From a checkpoint of a small transformer trained on Wikipedia.
Size: 13 layers, width 64, 2 heads of 32 (1 for keys and values), MLP 320 SwiGLU, 1.09M parameters.
Each number is 200 + 40 x the weight over its row's rms, rounded and kept within 0 to 999. Layers, rows and columns count from 0. The size before them is the row's rms in percent of the matrix's.

# up: layer 5 MLP up, 320x64, rms 0.284, rows 248-282, columns 0-63
# down: layer 5 MLP down (transposed), 320x64, rms 0.193, rows 248-282, columns 0-63
# gate: layer 5 MLP gate, 320x64, rms 0.285, rows 249-283, columns 0-63
up248,116,179,173,194,172,140,243,151,169,240,272,242,163,207,150,204,182,217,183,189,214,150,218,153,143,163,189,229,197,178,241,311,212,173,248,173,167,184,220,171,110,187,209,169,193,231,270,194,200,297,239,200,244,207,244,143,240,139,185,240,171,168,233,149,184
down248,115,156,146,207,203,264,181,174,194,219,233,251,147,252,228,174,201,229,216,249,222,186,216,206,159,158,244,239,185,201,291,267,269,215,180,176,227,171,204,205,216,205,177,164,243,281,260,191,180,206,259,225,200,248,259,203,286,115,166,262,146,198,246,215,195
gate249,103,216,156,239,199,161,205,190,259,220,183,155,200,169,199,215,222,173,330,199,138,143,228,250,167,216,201,209,247,222,258,237,181,161,230,185,272,127,203,195,123,210,185,244,136,206,140,131,213,232,164,257,162,193,203,212,237,232,203,251,192,256,217,225,162
up249,108,221,212,201,212,218,244,147,200,124,173,170,110,189,236,170,147,147,208,278,213,223,259,253,199,249,156,255,175,238,172,155,178,241,204,191,165,216,212,134,243,232,187,215,188,226,121,201,180,200,164,266,193,188,205,225,142,293,201,188,198,249,118,168,222
down249,109,213,178,219,176,189,273,205,159,167,205,145,72,180,162,222,254,267,193,185,241,300,196,213,220,197,224,281,144,216,166,161,211,275,177,153,229,215,228,184,225,194,219,159,220,166,186,225,265,170,165,240,202,171,163,149,204,239,224,201,184,130,204,213,242
gate250,101,262,261,211,224,229,244,157,238,253,211,191,182,280,151,148,260,218,246,255,169,202,234,194,167,156,192,178,168,137,276,198,229,160,164,240,218,211,212,151,168,215,176,152,263,203,254,131,195,195,128,209,225,221,243,235,208,219,218,207,177,94,193,243,202
up250,095,217,157,135,115,257,236,171,223,225,136,236,176,200,238,210,158,219,233,298,125,141,174,209,207,243,235,209,204,218,188,153,271,223,199,228,164,198,208,146,208,200,208,191,188,233,119,189,118,159,195,189,242,194,164,250,218,193,161,182,164,287,230,235,189
down250,093,221,259,267,185,208,177,162,158,139,124,217,194,241,112,185,266,242,230,236,208,212,216,191,236,241,219,264,232,230,214,231,175,190,175,149,138,235,187,250,263,170,241,204,232,198,172,271,166,185,184,127,216,295,267,184,211,207,248,233,190,192,232,183,191
gate251,101,161,157,181,255,199,205,232,218,242,163,220,270,173,213,230,217,246,136,214,104,173,256,208,213,270,222,236,229,218,235,250,205,186,133,118,216,244,243,241,231,210,275,160,191,140,192,163,254,217,249,199,182,210,184,151,202,207,253,207,275,148,173,234,199
up251,086,219,266,160,138,218,201,167,241,241,203,134,330,256,201,142,211,215,252,225,277,186,263,222,220,228,225,231,203,155,235,195,205,177,150,195,216,90,283,249,148,222,175,182,203,227,208,192,199,198,195,190,168,261,228,205,244,193,224,187,180,221,207,184,209
down251,091,170,234,209,211,227,216,199,215,184,160,184,271,128,120,173,181,129,207,264,180,178,173,219,165,137,241,204,230,156,184,127,234,235,266,215,179,238,128,175,201,125,214,202,162,237,215,152,139,238,211,163,240,245,186,216,116,186,199,243,190,216,216,118,199
gate252,102,201,250,122,254,226,227,186,165,185,100,129,203,152,248,153,200,194,177,196,228,225,202,87,234,205,205,214,222,242,156,177,175,225,141,258,146,280,194,211,211,258,220,209,191,195,153,200,176,105,213,205,222,179,136,202,224,244,207,193,207,160,155,195,192
up252,094,246,218,219,247,134,184,154,127,255,222,163,203,172,233,223,197,181,132,267,209,127,197,136,236,181,201,243,207,171,205,179,193,249,208,172,223,185,174,216,213,188,214,141,251,144,255,159,250,207,261,157,222,131,173,230,153,262,186,143,203,124,264,197,220
down252,098,223,242,227,170,258,248,207,194,232,221,233,265,134,200,174,249,246,218,172,215,193,211,240,156,182,170,306,135,208,175,173,220,153,207,246,203,202,161,185,240,261,233,140,249,163,163,136,226,172,241,243,249,212,171,214,216,184,304,174,179,133,187,157,183
gate253,094,232,235,165,166,50,108,231,233,253,143,150,214,219,203,216,199,188,185,230,139,205,156,229,157,173,194,213,178,225,146,205,149,213,233,229,244,194,238,154,224,197,176,228,251,201,196,216,137,246,173,204,166,141,188,236,207,251,117,212,193,176,183,187,245
up253,085,206,201,277,170,186,213,275,230,162,165,181,238,234,195,174,184,208,200,184,191,171,262,80,201,158,225,166,234,196,183,221,169,147,164,244,246,235,215,128,203,184,191,203,196,228,268,165,186,191,228,212,161,198,206,156,106,238,229,184,242,168,105,272,233
down253,083,167,238,178,161,206,245,179,177,143,219,188,225,199,194,200,218,230,142,265,171,280,194,274,271,255,147,234,171,195,180,250,159,252,256,177,244,148,174,228,198,190,175,204,232,157,129,249,280,246,178,186,150,222,188,159,250,204,168,240,138,186,205,170,138
gate254,102,189,176,193,229,251,202,232,170,169,191,205,132,163,169,206,285,184,237,186,245,169,205,202,182,207,199,206,234,178,147,133,141,247,301,203,157,248,187,213,250,177,263,258,139,124,216,211,215,268,276,231,176,184,193,234,150,217,194,234,248,175,196,132,230
up254,104,135,221,140,163,191,197,195,150,185,228,176,227,214,216,137,271,151,199,230,239,244,170,266,259,197,234,120,182,203,283,134,167,164,242,247,208,170,195,271,182,224,143,223,210,159,177,235,189,238,145,218,172,182,240,144,278,166,163,163,229,218,206,194,163
down254,102,149,183,204,218,229,133,183,145,178,186,145,192,275,214,165,145,205,268,142,223,254,210,235,191,184,201,139,161,286,213,218,221,133,166,208,191,234,211,166,182,239,196,250,293,212,147,220,165,175,128,117,210,252,228,164,170,204,218,194,234,221,249,237,206
gate255,104,241,246,127,152,194,185,249,167,209,143,277,206,221,202,246,253,163,188,210,154,214,213,146,280,267,169,218,212,234,186,211,306,176,234,150,228,198,192,168,235,136,226,236,232,193,144,191,254,193,154,208,103,194,217,228,182,184,203,151,222,181,193,232,250
up255,095,180,239,229,179,189,253,223,178,170,158,156,203,199,188,221,210,261,237,183,150,149,87,134,220,202,180,168,253,190,221,225,170,176,175,178,199,212,191,287,200,296,230,178,141,200,240,193,285,145,262,238,185,181,171,207,166,174,234,216,208,272,264,175,191
down255,096,240,152,163,224,131,128,188,114,265,207,177,139,238,146,225,125,248,229,231,152,196,187,206,264,160,197,159,217,241,207,222,248,203,227,154,170,235,201,208,303,195,162,230,189,171,193,264,215,182,100,165,188,216,233,222,209,155,180,188,197,194,221,180,219
gate256,097,170,212,219,172,199,189,189,190,151,227,121,210,158,229,148,206,213,235,187,240,217,228,196,246,195,204,121,152,146,223,109,170,223,168,246,244,263,285,168,225,213,194,240,266,146,166,214,198,147,210,180,164,202,270,141,209,161,212,231,222,152,281,152,165
up256,089,189,225,153,207,201,188,201,255,225,223,184,230,261,182,151,162,190,233,183,191,190,203,136,213,267,160,233,217,203,215,234,205,243,253,190,234,250,92,265,228,165,200,173,121,224,250,229,250,256,231,182,222,205,152,212,221,129,150,121,184,184,171,118,155
down256,091,218,145,196,261,212,195,204,237,231,233,130,272,163,167,239,180,241,196,210,248,195,280,214,185,176,200,261,184,206,183,287,199,136,221,263,179,150,207,182,203,189,191,190,254,154,123,264,163,185,186,215,168,194,222,231,249,244,171,241,258,230,119,185,137
gate257,109,265,218,189,255,261,181,277,239,195,187,155,187,334,215,191,223,157,230,182,135,198,169,199,262,149,237,199,223,184,185,206,134,189,249,214,212,148,230,170,200,219,209,215,205,150,201,209,176,264,168,155,148,226,197,174,183,165,265,185,146,140,137,238,182
up257,103,225,162,205,200,223,202,260,248,190,184,242,218,128,186,185,194,278,242,205,208,203,181,212,171,235,259,163,167,151,190,234,101,141,183,207,176,180,178,202,237,146,233,195,184,216,270,214,261,178,117,178,254,280,175,188,234,95,200,155,214,219,230,242,221
down257,100,229,186,154,230,101,247,283,285,206,275,253,197,168,204,141,178,229,211,184,232,241,202,241,226,198,244,206,148,151,217,208,189,226,162,253,198,208,171,131,231,200,203,118,181,259,245,210,185,181,207,196,249,208,159,165,177,153,130,194,237,200,136,185,236
gate258,114,221,206,114,221,215,164,218,208,201,178,220,166,213,215,135,240,182,256,145,126,121,194,192,235,209,225,216,261,279,208,148,161,201,223,102,177,234,214,152,213,171,185,238,265,201,196,187,300,180,237,170,251,206,160,256,231,227,159,248,192,204,220,231,178
up258,096,204,109,173,190,208,180,203,238,227,173,178,235,120,243,173,159,209,188,193,118,225,187,206,195,175,92,202,158,164,177,280,201,203,175,223,166,186,214,222,232,253,184,226,170,179,121,230,162,307,214,135,195,259,234,231,149,191,222,134,203,205,180,186,209
down258,097,191,110,262,173,254,124,262,230,142,205,207,221,201,218,195,201,179,222,212,173,177,251,205,181,214,216,202,169,127,230,265,215,216,171,233,216,177,218,248,280,192,241,130,241,228,189,237,130,175,267,121,197,175,225,146,174,213,178,170,215,169,254,211,269
gate259,110,204,184,189,254,249,240,211,146,221,189,157,217,146,270,139,177,210,192,219,205,197,197,172,118,241,194,211,232,163,242,234,201,189,160,208,170,268,191,256,274,187,299,221,249,306,176,170,243,236,169,163,157,146,202,244,212,160,258,166,178,231,195,218,177
up259,091,118,213,146,198,193,166,180,251,180,182,167,215,191,228,267,261,155,190,238,127,256,218,207,213,141,254,217,128,201,140,187,193,197,162,228,265,224,170,152,135,220,156,279,218,206,178,218,133,231,185,200,174,209,153,145,223,209,244,197,218,212,215,273,269
down259,094,229,209,176,139,199,210,188,182,254,181,293,242,156,231,224,248,167,243,227,205,165,152,244,205,190,195,92,263,163,187,164,169,183,201,154,175,143,151,180,216,119,237,196,253,186,218,192,179,264,271,306,222,200,207,182,180,197,173,181,184,193,191,164,147
gate260,105,200,161,230,169,129,220,200,231,167,79,189,254,163,167,166,250,197,211,133,190,238,228,153,246,152,235,184,241,208,220,237,176,306,226,183,126,167,182,214,255,171,234,181,142,148,185,204,232,157,255,140,218,199,173,196,148,231,193,227,168,212,166,191,187
up260,100,248,308,161,167,185,146,218,198,192,187,145,201,276,260,170,210,141,245,201,266,218,131,266,223,191,148,203,130,189,194,127,208,215,170,232,205,221,200,227,232,257,172,174,207,240,234,180,209,145,187,151,217,124,150,253,194,202,205,209,188,259,173,168,177
down260,105,233,264,207,170,142,151,179,218,218,217,142,265,234,254,236,95,244,241,201,237,169,222,187,185,208,196,157,298,211,210,228,254,171,169,214,239,182,297,227,223,165,162,131,196,212,205,228,241,224,121,176,146,178,203,270,171,203,213,160,191,199,202,202,196
gate261,089,230,170,192,127,186,156,150,214,144,164,232,211,190,221,333,212,218,274,204,182,228,185,233,153,152,168,216,204,185,159,203,133,167,216,221,237,194,267,141,217,165,171,256,248,242,142,190,241,225,213,236,164,155,203,184,246,189,232,206,281,243,207,160,235
up261,096,166,210,180,196,173,212,194,253,150,170,184,221,254,218,153,185,231,180,185,262,182,239,144,150,177,205,320,270,259,187,204,220,288,204,218,152,168,208,162,222,180,256,164,182,241,253,141,119,195,207,251,236,221,204,213,247,193,190,205,127,197,263,232,205
down261,099,202,192,206,198,230,153,221,173,119,176,164,92,173,213,267,191,190,181,175,243,180,156,177,226,196,196,326,180,141,113,158,231,215,175,204,178,154,215,165,163,225,270,215,192,197,213,195,182,195,232,179,146,209,155,236,204,162,240,214,137,230,153,268,228
gate262,101,209,130,218,181,260,151,219,203,199,194,262,185,185,126,151,255,232,229,210,81,167,174,245,262,176,190,238,209,178,281,259,190,199,153,254,192,203,200,208,224,233,124,206,200,192,210,212,246,229,180,182,199,112,220,192,254,267,196,227,261,159,209,203,187
up262,101,236,122,231,241,221,256,145,267,148,155,202,226,177,218,164,147,206,225,185,159,162,212,227,221,174,194,133,218,193,227,178,184,181,185,184,189,280,226,159,164,130,211,179,101,198,207,194,270,198,184,116,196,188,166,280,203,288,160,229,179,194,192,161,192
down262,104,117,132,222,181,222,195,164,217,225,203,174,215,259,223,176,219,231,216,240,228,199,227,268,226,195,216,103,206,168,236,252,199,242,178,200,150,201,234,224,246,280,233,127,194,219,145,287,167,160,225,149,233,156,267,269,186,204,168,175,196,185,166,252,215
gate263,099,205,232,205,228,233,218,211,226,182,127,263,180,260,128,191,245,199,244,301,254,205,201,243,258,221,234,96,226,244,222,166,168,166,202,230,187,202,203,256,197,196,197,222,242,199,216,274,218,177,190,164,297,198,171,200,190,220,252,198,137,185,264,199,154
up263,110,194,253,266,185,149,274,210,219,252,140,203,187,169,229,183,176,185,159,265,223,299,214,219,190,247,203,178,276,229,142,210,209,210,146,204,167,202,116,198,157,171,243,227,230,222,184,181,204,227,192,155,90,226,196,180,221,240,196,170,211,208,124,181,260
down263,111,200,183,246,278,158,240,272,190,239,155,219,226,161,258,259,222,177,166,251,241,207,205,263,218,214,174,146,205,230,183,263,148,186,200,280,218,225,133,97,196,172,204,148,197,214,175,156,209,220,217,118,159,225,192,152,165,181,234,209,237,243,176,202,246
gate264,108,276,152,264,230,213,167,179,147,231,221,256,128,166,118,228,216,173,219,226,176,196,206,254,214,245,193,182,276,134,165,112,210,172,182,206,225,153,181,181,231,210,209,212,207,187,200,229,240,146,227,271,187,162,228,156,197,217,259,135,217,239,135,173,248
up264,087,187,253,192,196,269,220,170,211,171,120,207,216,178,209,200,252,178,243,226,121,191,185,261,189,202,173,156,134,276,213,155,218,176,217,263,194,269,274,183,190,223,240,187,197,218,234,221,251,182,144,151,182,122,195,135,203,246,178,140,196,194,194,107,193
down264,088,139,163,143,163,152,151,195,187,163,177,203,189,274,162,220,159,141,191,171,201,225,158,103,200,222,198,140,104,190,163,249,171,254,236,225,188,159,238,124,222,237,198,168,174,202,275,255,153,212,192,229,222,294,176,216,232,204,193,235,176,215,197,209,193
gate265,095,153,203,182,213,184,229,162,224,159,157,291,239,141,203,277,179,212,203,133,257,231,126,175,253,175,204,222,228,139,123,201,186,232,223,240,185,218,147,148,181,259,225,244,232,177,173,238,223,133,227,216,148,201,211,193,186,218,229,168,249,175,156,183,110
up265,127,265,233,232,170,275,152,168,182,144,206,214,176,167,262,251,165,197,225,226,216,239,168,227,187,251,158,144,211,198,245,174,230,222,161,268,189,118,210,240,210,256,294,245,244,277,206,255,207,174,212,206,197,266,186,238,220,149,198,219,206,252,230,148,193
down265,122,143,184,225,106,216,124,210,233,187,173,224,247,208,218,225,248,173,202,238,241,204,135,201,154,247,205,193,180,150,279,153,264,225,192,249,232,188,171,138,247,186,271,210,185,215,209,220,229,143,231,202,165,260,222,263,286,139,211,230,193,212,235,163,227
gate266,099,179,179,190,227,307,232,198,193,231,194,144,211,145,206,110,170,218,182,207,206,256,220,160,220,190,183,224,232,168,170,204,203,182,210,124,190,233,209,188,236,133,232,117,195,190,221,221,248,215,238,185,268,187,174,286,306,223,254,187,151,200,157,169,153
up266,109,178,141,177,154,194,218,217,215,173,116,164,131,177,176,198,239,189,260,178,188,207,174,150,217,95,193,172,196,296,198,244,208,195,185,208,144,186,241,207,215,213,190,119,164,198,198,171,172,168,245,110,180,183,218,224,309,205,189,190,246,251,193,229,162
down266,101,173,220,207,209,217,176,151,249,175,158,209,251,207,253,179,216,171,201,180,162,169,198,266,209,236,189,218,178,280,132,265,295,234,166,274,205,131,202,195,217,160,170,186,177,234,219,157,158,272,187,223,246,118,251,265,202,130,217,204,250,214,236,208,185
gate267,099,170,144,208,179,172,171,166,149,223,186,145,232,87,201,85,237,221,229,252,113,152,224,180,196,130,227,195,222,246,226,199,217,272,212,162,186,242,228,118,193,175,173,185,136,231,171,147,164,220,188,178,197,196,180,201,192,210,192,140,217,172,207,244,197
up267,097,174,236,195,190,220,229,201,113,129,238,211,150,163,222,174,239,197,247,294,248,220,218,253,202,268,228,238,237,209,186,196,178,243,168,260,231,160,179,199,159,158,168,212,262,222,218,265,212,206,143,221,248,195,218,191,144,147,153,125,240,254,263,196,184
down267,096,170,228,135,187,226,259,276,133,214,281,236,176,204,199,212,113,202,194,158,274,241,133,220,221,256,197,191,201,200,225,133,250,163,189,184,246,101,145,203,138,200,215,207,188,237,129,217,171,180,216,206,242,205,213,216,165,210,173,187,199,184,191,162,270
gate268,096,198,155,166,178,207,191,191,197,215,200,164,181,186,216,153,187,245,175,234,213,135,175,154,136,246,179,256,164,148,227,168,123,170,170,224,194,254,311,103,203,264,184,214,213,208,204,222,262,185,175,212,238,209,246,170,119,204,194,189,219,159,186,203,97
up268,097,165,123,297,147,223,221,207,217,229,223,219,124,197,212,223,226,215,210,247,233,183,242,217,292,186,199,177,232,170,185,221,242,184,157,192,235,205,250,189,171,240,112,244,162,164,159,111,142,194,122,208,217,216,237,228,218,166,183,221,229,246,127,217,207
down268,100,195,136,130,214,236,254,162,215,173,116,215,206,196,228,205,158,181,198,174,197,165,164,252,236,230,242,159,236,191,247,258,237,138,165,186,258,177,199,179,152,238,176,243,139,149,156,170,216,218,184,168,245,163,259,189,209,202,191,209,276,257,177,266,291
gate269,098,194,170,239,200,196,137,185,248,198,214,240,224,212,137,223,236,200,187,194,180,143,139,238,157,191,229,169,200,245,308,149,224,182,161,215,184,253,331,265,214,189,192,230,209,129,223,184,173,221,241,192,131,149,197,245,222,184,241,220,276,187,227,186,204
up269,091,255,264,184,216,213,243,174,161,234,162,240,252,193,275,173,142,187,188,217,199,180,187,105,244,191,235,241,245,205,185,219,188,166,234,156,209,195,205,233,195,268,215,157,202,230,145,192,163,148,185,229,154,203,210,174,285,142,144,236,107,173,152,144,157
down269,089,170,220,225,171,163,228,211,217,286,207,147,164,181,121,146,192,155,211,200,173,213,181,165,274,218,228,255,143,228,208,210,183,280,235,205,207,157,139,233,208,202,195,276,287,182,159,183,211,211,238,191,294,259,196,217,201,193,190,207,189,100,245,195,183
gate270,088,278,246,171,178,217,250,164,239,229,116,236,205,291,236,188,204,133,215,218,210,209,168,223,175,238,146,236,258,257,176,216,219,159,178,225,139,165,240,163,209,180,258,164,211,244,190,144,194,161,155,136,166,212,231,236,225,202,196,220,172,284,195,252,141
up270,076,181,143,212,220,248,141,217,154,202,197,173,267,143,222,211,235,257,180,181,154,198,235,214,164,214,321,204,193,126,231,179,149,203,222,139,239,271,172,232,198,254,175,211,167,150,212,196,216,277,248,274,200,188,157,174,136,214,231,155,212,192,195,160,233
down270,082,248,282,194,130,164,230,233,243,214,196,215,222,268,253,176,167,118,282,246,211,169,156,230,172,228,124,150,243,183,110,181,218,212,233,189,175,187,195,166,187,257,253,206,166,197,183,193,215,229,185,156,227,223,210,176,230,185,215,215,164,248,241,211,101
gate271,098,210,178,228,241,173,288,175,137,185,242,193,223,188,179,207,190,209,197,262,295,197,224,202,253,250,201,83,187,213,183,188,165,160,269,221,245,219,102,219,153,162,178,208,138,160,261,196,179,190,213,181,179,205,180,210,261,173,254,191,205,215,152,182,261
up271,077,244,178,206,236,240,235,135,162,262,147,174,170,190,163,184,285,177,259,144,124,242,218,188,180,243,207,202,193,207,236,205,236,241,149,171,215,194,244,174,165,189,234,248,214,259,295,231,189,189,184,162,202,266,214,200,232,254,146,179,178,243,251,194,115
down271,091,198,190,211,249,271,264,156,168,198,196,203,286,209,202,183,206,230,185,199,259,209,188,234,277,273,276,198,153,200,208,243,138,193,232,210,213,190,151,232,185,200,210,185,125,131,250,217,148,222,246,165,183,188,163,231,266,221,284,230,181,174,178,162,273
gate272,099,155,205,129,150,271,232,170,186,209,168,111,274,187,206,238,160,202,255,220,219,218,278,201,253,251,125,231,222,159,115,200,198,204,245,172,173,215,230,162,206,227,242,232,210,257,135,259,166,216,235,231,226,135,211,218,227,175,171,213,149,223,194,212,162
up272,088,236,213,177,158,240,206,161,164,206,237,197,170,216,203,211,126,220,141,118,219,164,192,184,215,271,146,161,150,179,215,175,184,151,225,185,218,171,147,113,243,195,195,218,223,131,206,208,209,209,222,200,116,181,189,138,209,249,135,227,252,134,233,116,151
down272,086,206,146,171,194,160,224,214,190,186,180,166,205,150,188,188,244,171,154,235,266,270,314,194,232,257,210,205,250,209,157,229,148,183,184,111,166,206,176,224,210,155,165,185,226,199,175,261,167,207,251,181,165,223,292,180,181,219,268,197,160,249,244,173,133
gate273,102,281,209,237,270,250,222,129,150,190,248,223,217,270,225,163,235,237,242,214,172,204,237,86,202,193,231,222,250,194,152,188,211,226,215,262,172,195,217,240,202,188,249,218,163,150,180,234,195,165,232,219,179,228,222,228,112,190,159,145,191,158,206,155,128
up273,106,278,241,216,155,208,123,152,204,169,155,242,235,279,261,171,195,218,177,153,254,152,173,163,191,238,180,246,142,220,187,222,138,230,151,134,215,181,211,217,205,235,217,106,188,236,145,125,224,194,201,195,216,179,210,235,207,252,212,183,154,195,225,153,132
down273,105,273,271,212,274,152,143,185,205,175,259,204,234,245,159,137,182,192,184,221,116,148,212,136,197,191,193,216,208,211,144,158,272,153,191,165,185,170,141,227,192,264,227,144,272,230,108,208,193,169,186,191,201,194,203,199,174,210,209,160,191,174,170,159,142
gate274,086,155,223,186,233,219,237,229,108,245,162,188,268,175,228,243,216,189,207,219,231,212,127,194,237,223,204,244,204,137,240,194,190,156,164,175,153,167,162,140,188,167,189,215,204,160,226,251,209,228,195,177,147,171,233,299,209,234,230,214,244,174,82,179,125
up274,096,257,158,179,212,224,173,93,191,235,262,196,219,182,218,248,218,164,271,152,173,236,223,227,250,166,214,170,226,245,161,273,191,122,277,168,265,186,175,248,186,225,145,157,213,180,166,143,171,167,184,225,172,189,257,225,262,191,174,248,186,182,249,190,184
down274,097,257,146,167,253,149,223,150,125,198,220,235,213,191,262,224,204,206,197,250,219,189,213,271,192,162,193,237,147,225,192,279,209,123,184,181,263,172,187,248,198,219,186,282,283,180,144,186,198,173,175,196,201,163,202,195,154,176,215,231,265,190,214,196,97
gate275,102,174,222,184,182,190,177,158,223,192,248,148,135,209,149,180,237,194,156,191,254,207,265,155,171,207,227,223,190,147,264,181,258,220,242,150,282,210,197,211,175,144,162,288,233,244,205,203,267,194,228,147,155,169,266,208,128,197,245,203,203,187,240,112,217
up275,098,238,220,241,225,196,217,278,171,213,177,190,185,214,255,192,169,242,175,191,201,203,191,233,154,229,301,164,214,190,244,203,238,108,165,180,222,171,225,145,195,223,182,260,240,207,182,186,207,125,185,105,99,185,175,148,261,141,208,209,206,254,243,231,227
down275,088,158,231,255,207,235,247,151,219,165,225,133,192,254,197,168,201,194,148,205,170,209,231,213,252,181,262,246,213,135,250,210,236,192,165,121,162,229,236,229,229,169,161,178,196,237,137,275,200,159,213,180,252,230,140,199,197,261,229,226,253,259,300,193,180
gate276,080,237,274,215,179,187,187,201,109,225,232,140,201,188,157,188,204,164,171,147,187,197,211,147,233,194,218,187,182,174,180,154,222,259,204,191,223,257,215,168,146,258,190,202,130,181,223,179,228,129,225,292,232,155,144,257,150,202,136,263,194,170,203,228,115
up276,084,183,88,201,249,221,213,187,197,203,155,181,229,173,288,227,266,203,200,182,151,228,212,232,199,173,212,163,207,281,176,209,211,167,196,153,196,177,211,219,287,151,160,214,231,235,154,176,137,142,240,116,120,208,161,239,168,204,140,236,241,219,213,226,209
down276,087,279,132,243,237,163,180,173,231,178,177,260,144,166,223,199,118,244,249,210,222,171,166,194,204,113,253,161,221,171,213,252,201,166,289,216,242,170,219,141,224,137,232,169,209,200,141,184,189,201,225,215,173,238,174,209,267,173,275,190,161,212,178,247,208
gate277,103,183,140,194,217,147,224,205,159,138,228,228,157,169,233,219,208,175,106,216,254,194,228,250,183,198,124,224,263,171,194,205,139,208,221,238,227,231,118,195,214,227,230,214,251,109,234,232,225,268,193,258,193,157,184,199,174,229,221,301,218,146,201,182,212
up277,106,172,182,159,137,181,267,258,191,168,235,226,150,198,178,175,117,194,160,211,189,198,199,188,197,155,255,212,200,153,178,165,257,184,200,229,249,144,212,205,215,173,208,214,128,206,247,137,274,228,167,222,195,280,172,205,156,181,272,140,240,279,121,189,201
down277,103,272,245,243,156,201,227,219,198,143,171,185,195,230,292,132,226,241,179,199,186,228,192,189,233,201,222,215,172,226,197,170,179,160,199,197,184,139,239,240,219,135,186,263,258,206,179,156,293,194,202,222,313,271,254,136,173,222,176,219,176,210,151,225,218
gate278,109,168,199,226,212,205,195,216,168,166,230,256,197,207,212,153,229,186,229,188,195,202,282,134,187,124,99,226,218,199,155,227,147,212,214,165,127,183,168,211,217,192,215,240,175,190,192,167,276,222,180,237,165,194,150,210,192,279,199,230,135,95,283,186,243
up278,109,239,199,258,189,198,113,208,183,241,231,169,254,216,160,222,196,235,274,190,235,226,149,233,211,261,167,230,202,240,153,120,151,187,186,177,231,143,187,226,176,183,210,233,186,222,153,154,112,264,190,242,190,269,210,170,171,201,231,181,215,274,136,267,228
down278,107,161,200,215,142,209,145,159,227,255,224,163,233,203,236,220,139,184,217,240,159,172,158,217,232,217,255,221,243,170,148,214,217,270,236,224,229,197,218,198,251,192,194,201,204,189,204,255,106,223,186,174,156,218,214,290,232,144,314,204,270,254,206,176,255
gate279,107,232,151,178,220,186,229,144,220,202,237,225,255,148,245,203,212,249,201,184,132,260,152,264,208,155,217,165,222,181,230,133,201,274,191,243,219,285,203,275,212,189,232,229,202,165,156,182,207,167,179,205,169,238,139,195,149,133,104,222,171,151,197,222,244
up279,097,179,266,193,172,283,198,223,105,177,254,206,195,256,165,170,202,203,211,193,220,200,275,171,242,202,205,236,232,267,217,258,229,225,156,130,262,138,121,139,154,228,188,235,183,201,214,216,185,138,152,184,238,153,196,251,176,188,177,222,190,251,206,140,180
down279,090,158,130,195,200,132,256,156,219,226,153,211,188,193,260,207,187,212,219,224,217,215,199,218,164,148,160,111,156,133,198,179,268,168,228,228,191,272,161,248,258,217,210,201,177,208,161,161,255,245,247,249,215,227,209,135,206,192,136,198,188,163,167,235,298
gate280,104,246,207,156,207,170,209,214,192,223,154,117,160,162,193,114,191,212,188,199,175,260,220,199,219,171,179,252,235,142,193,212,195,177,225,198,195,288,131,214,123,231,191,159,206,131,170,153,292,270,145,158,211,187,203,221,189,211,276,165,150,167,203,160,236
up280,107,257,182,188,238,187,292,272,224,261,233,218,189,179,203,198,115,168,214,218,205,212,261,193,225,152,296,134,231,172,200,177,167,224,227,213,209,156,187,273,150,243,215,184,188,148,229,161,196,233,133,235,134,191,241,224,191,219,220,236,207,118,224,153,182
down280,098,169,139,230,208,266,185,158,219,189,166,171,149,171,148,202,215,237,163,197,246,145,191,150,160,238,176,252,253,213,232,237,164,109,167,180,210,237,198,224,161,190,130,247,223,221,215,278,258,207,186,95,221,176,138,255,142,250,207,198,172,203,182,219,182
gate281,106,175,137,226,213,209,130,174,234,199,104,130,194,250,142,210,245,192,163,223,183,181,224,181,227,214,227,194,161,140,191,156,192,267,217,222,185,215,235,199,251,143,214,171,207,191,111,165,144,259,263,136,206,169,146,145,282,209,220,169,180,212,208,246,196
up281,096,188,214,218,149,185,132,187,278,187,144,239,214,230,200,169,165,269,213,269,152,126,218,175,290,215,195,204,146,193,213,186,222,220,199,169,215,177,242,160,220,157,184,181,211,226,223,161,158,215,289,228,207,199,148,116,205,133,201,238,154,162,265,247,160
down281,100,150,260,165,226,259,202,212,252,194,175,151,231,195,178,178,250,206,225,121,207,107,178,179,185,300,227,245,254,163,161,247,191,184,150,209,211,175,236,226,198,219,203,153,223,179,167,229,212,325,235,203,251,184,223,227,244,194,140,201,216,137,192,169,204
gate282,098,174,161,189,179,265,215,168,227,201,257,199,280,232,189,144,198,254,264,157,181,199,220,175,184,190,174,259,185,183,234,209,194,170,234,165,167,221,247,193,244,234,192,189,157,268,179,117,226,232,129,175,262,252,242,313,247,236,194,169,196,237,198,225,136
up282,088,309,200,126,173,160,135,250,204,153,161,231,208,216,161,211,167,164,143,137,178,198,179,220,193,138,239,190,246,203,180,162,161,192,195,229,124,182,205,184,152,174,220,220,237,192,183,186,205,135,255,201,186,174,140,234,176,178,276,228,128,254,196,190,275
down282,094,248,233,196,170,200,176,209,216,132,242,166,208,187,170,97,203,236,238,178,190,152,155,115,214,159,139,233,205,129,196,226,201,168,254,198,218,205,254,277,241,239,276,184,174,244,168,105,179,255,197,142,219,206,256,239,202,215,194,211,198,241,176,209,170
gate283,109,182,223,211,159,243,190,179,236,278,96,233,226,188,285,182,190,219,152,271,187,160,215,151,242,187,169,220,309,261,195,197,224,208,196,195,127,168,225,177,212,147,231,234,208,183,273,162,181,217,216,195,158,173,144,205,163,199,249,117,194,219,222,190,195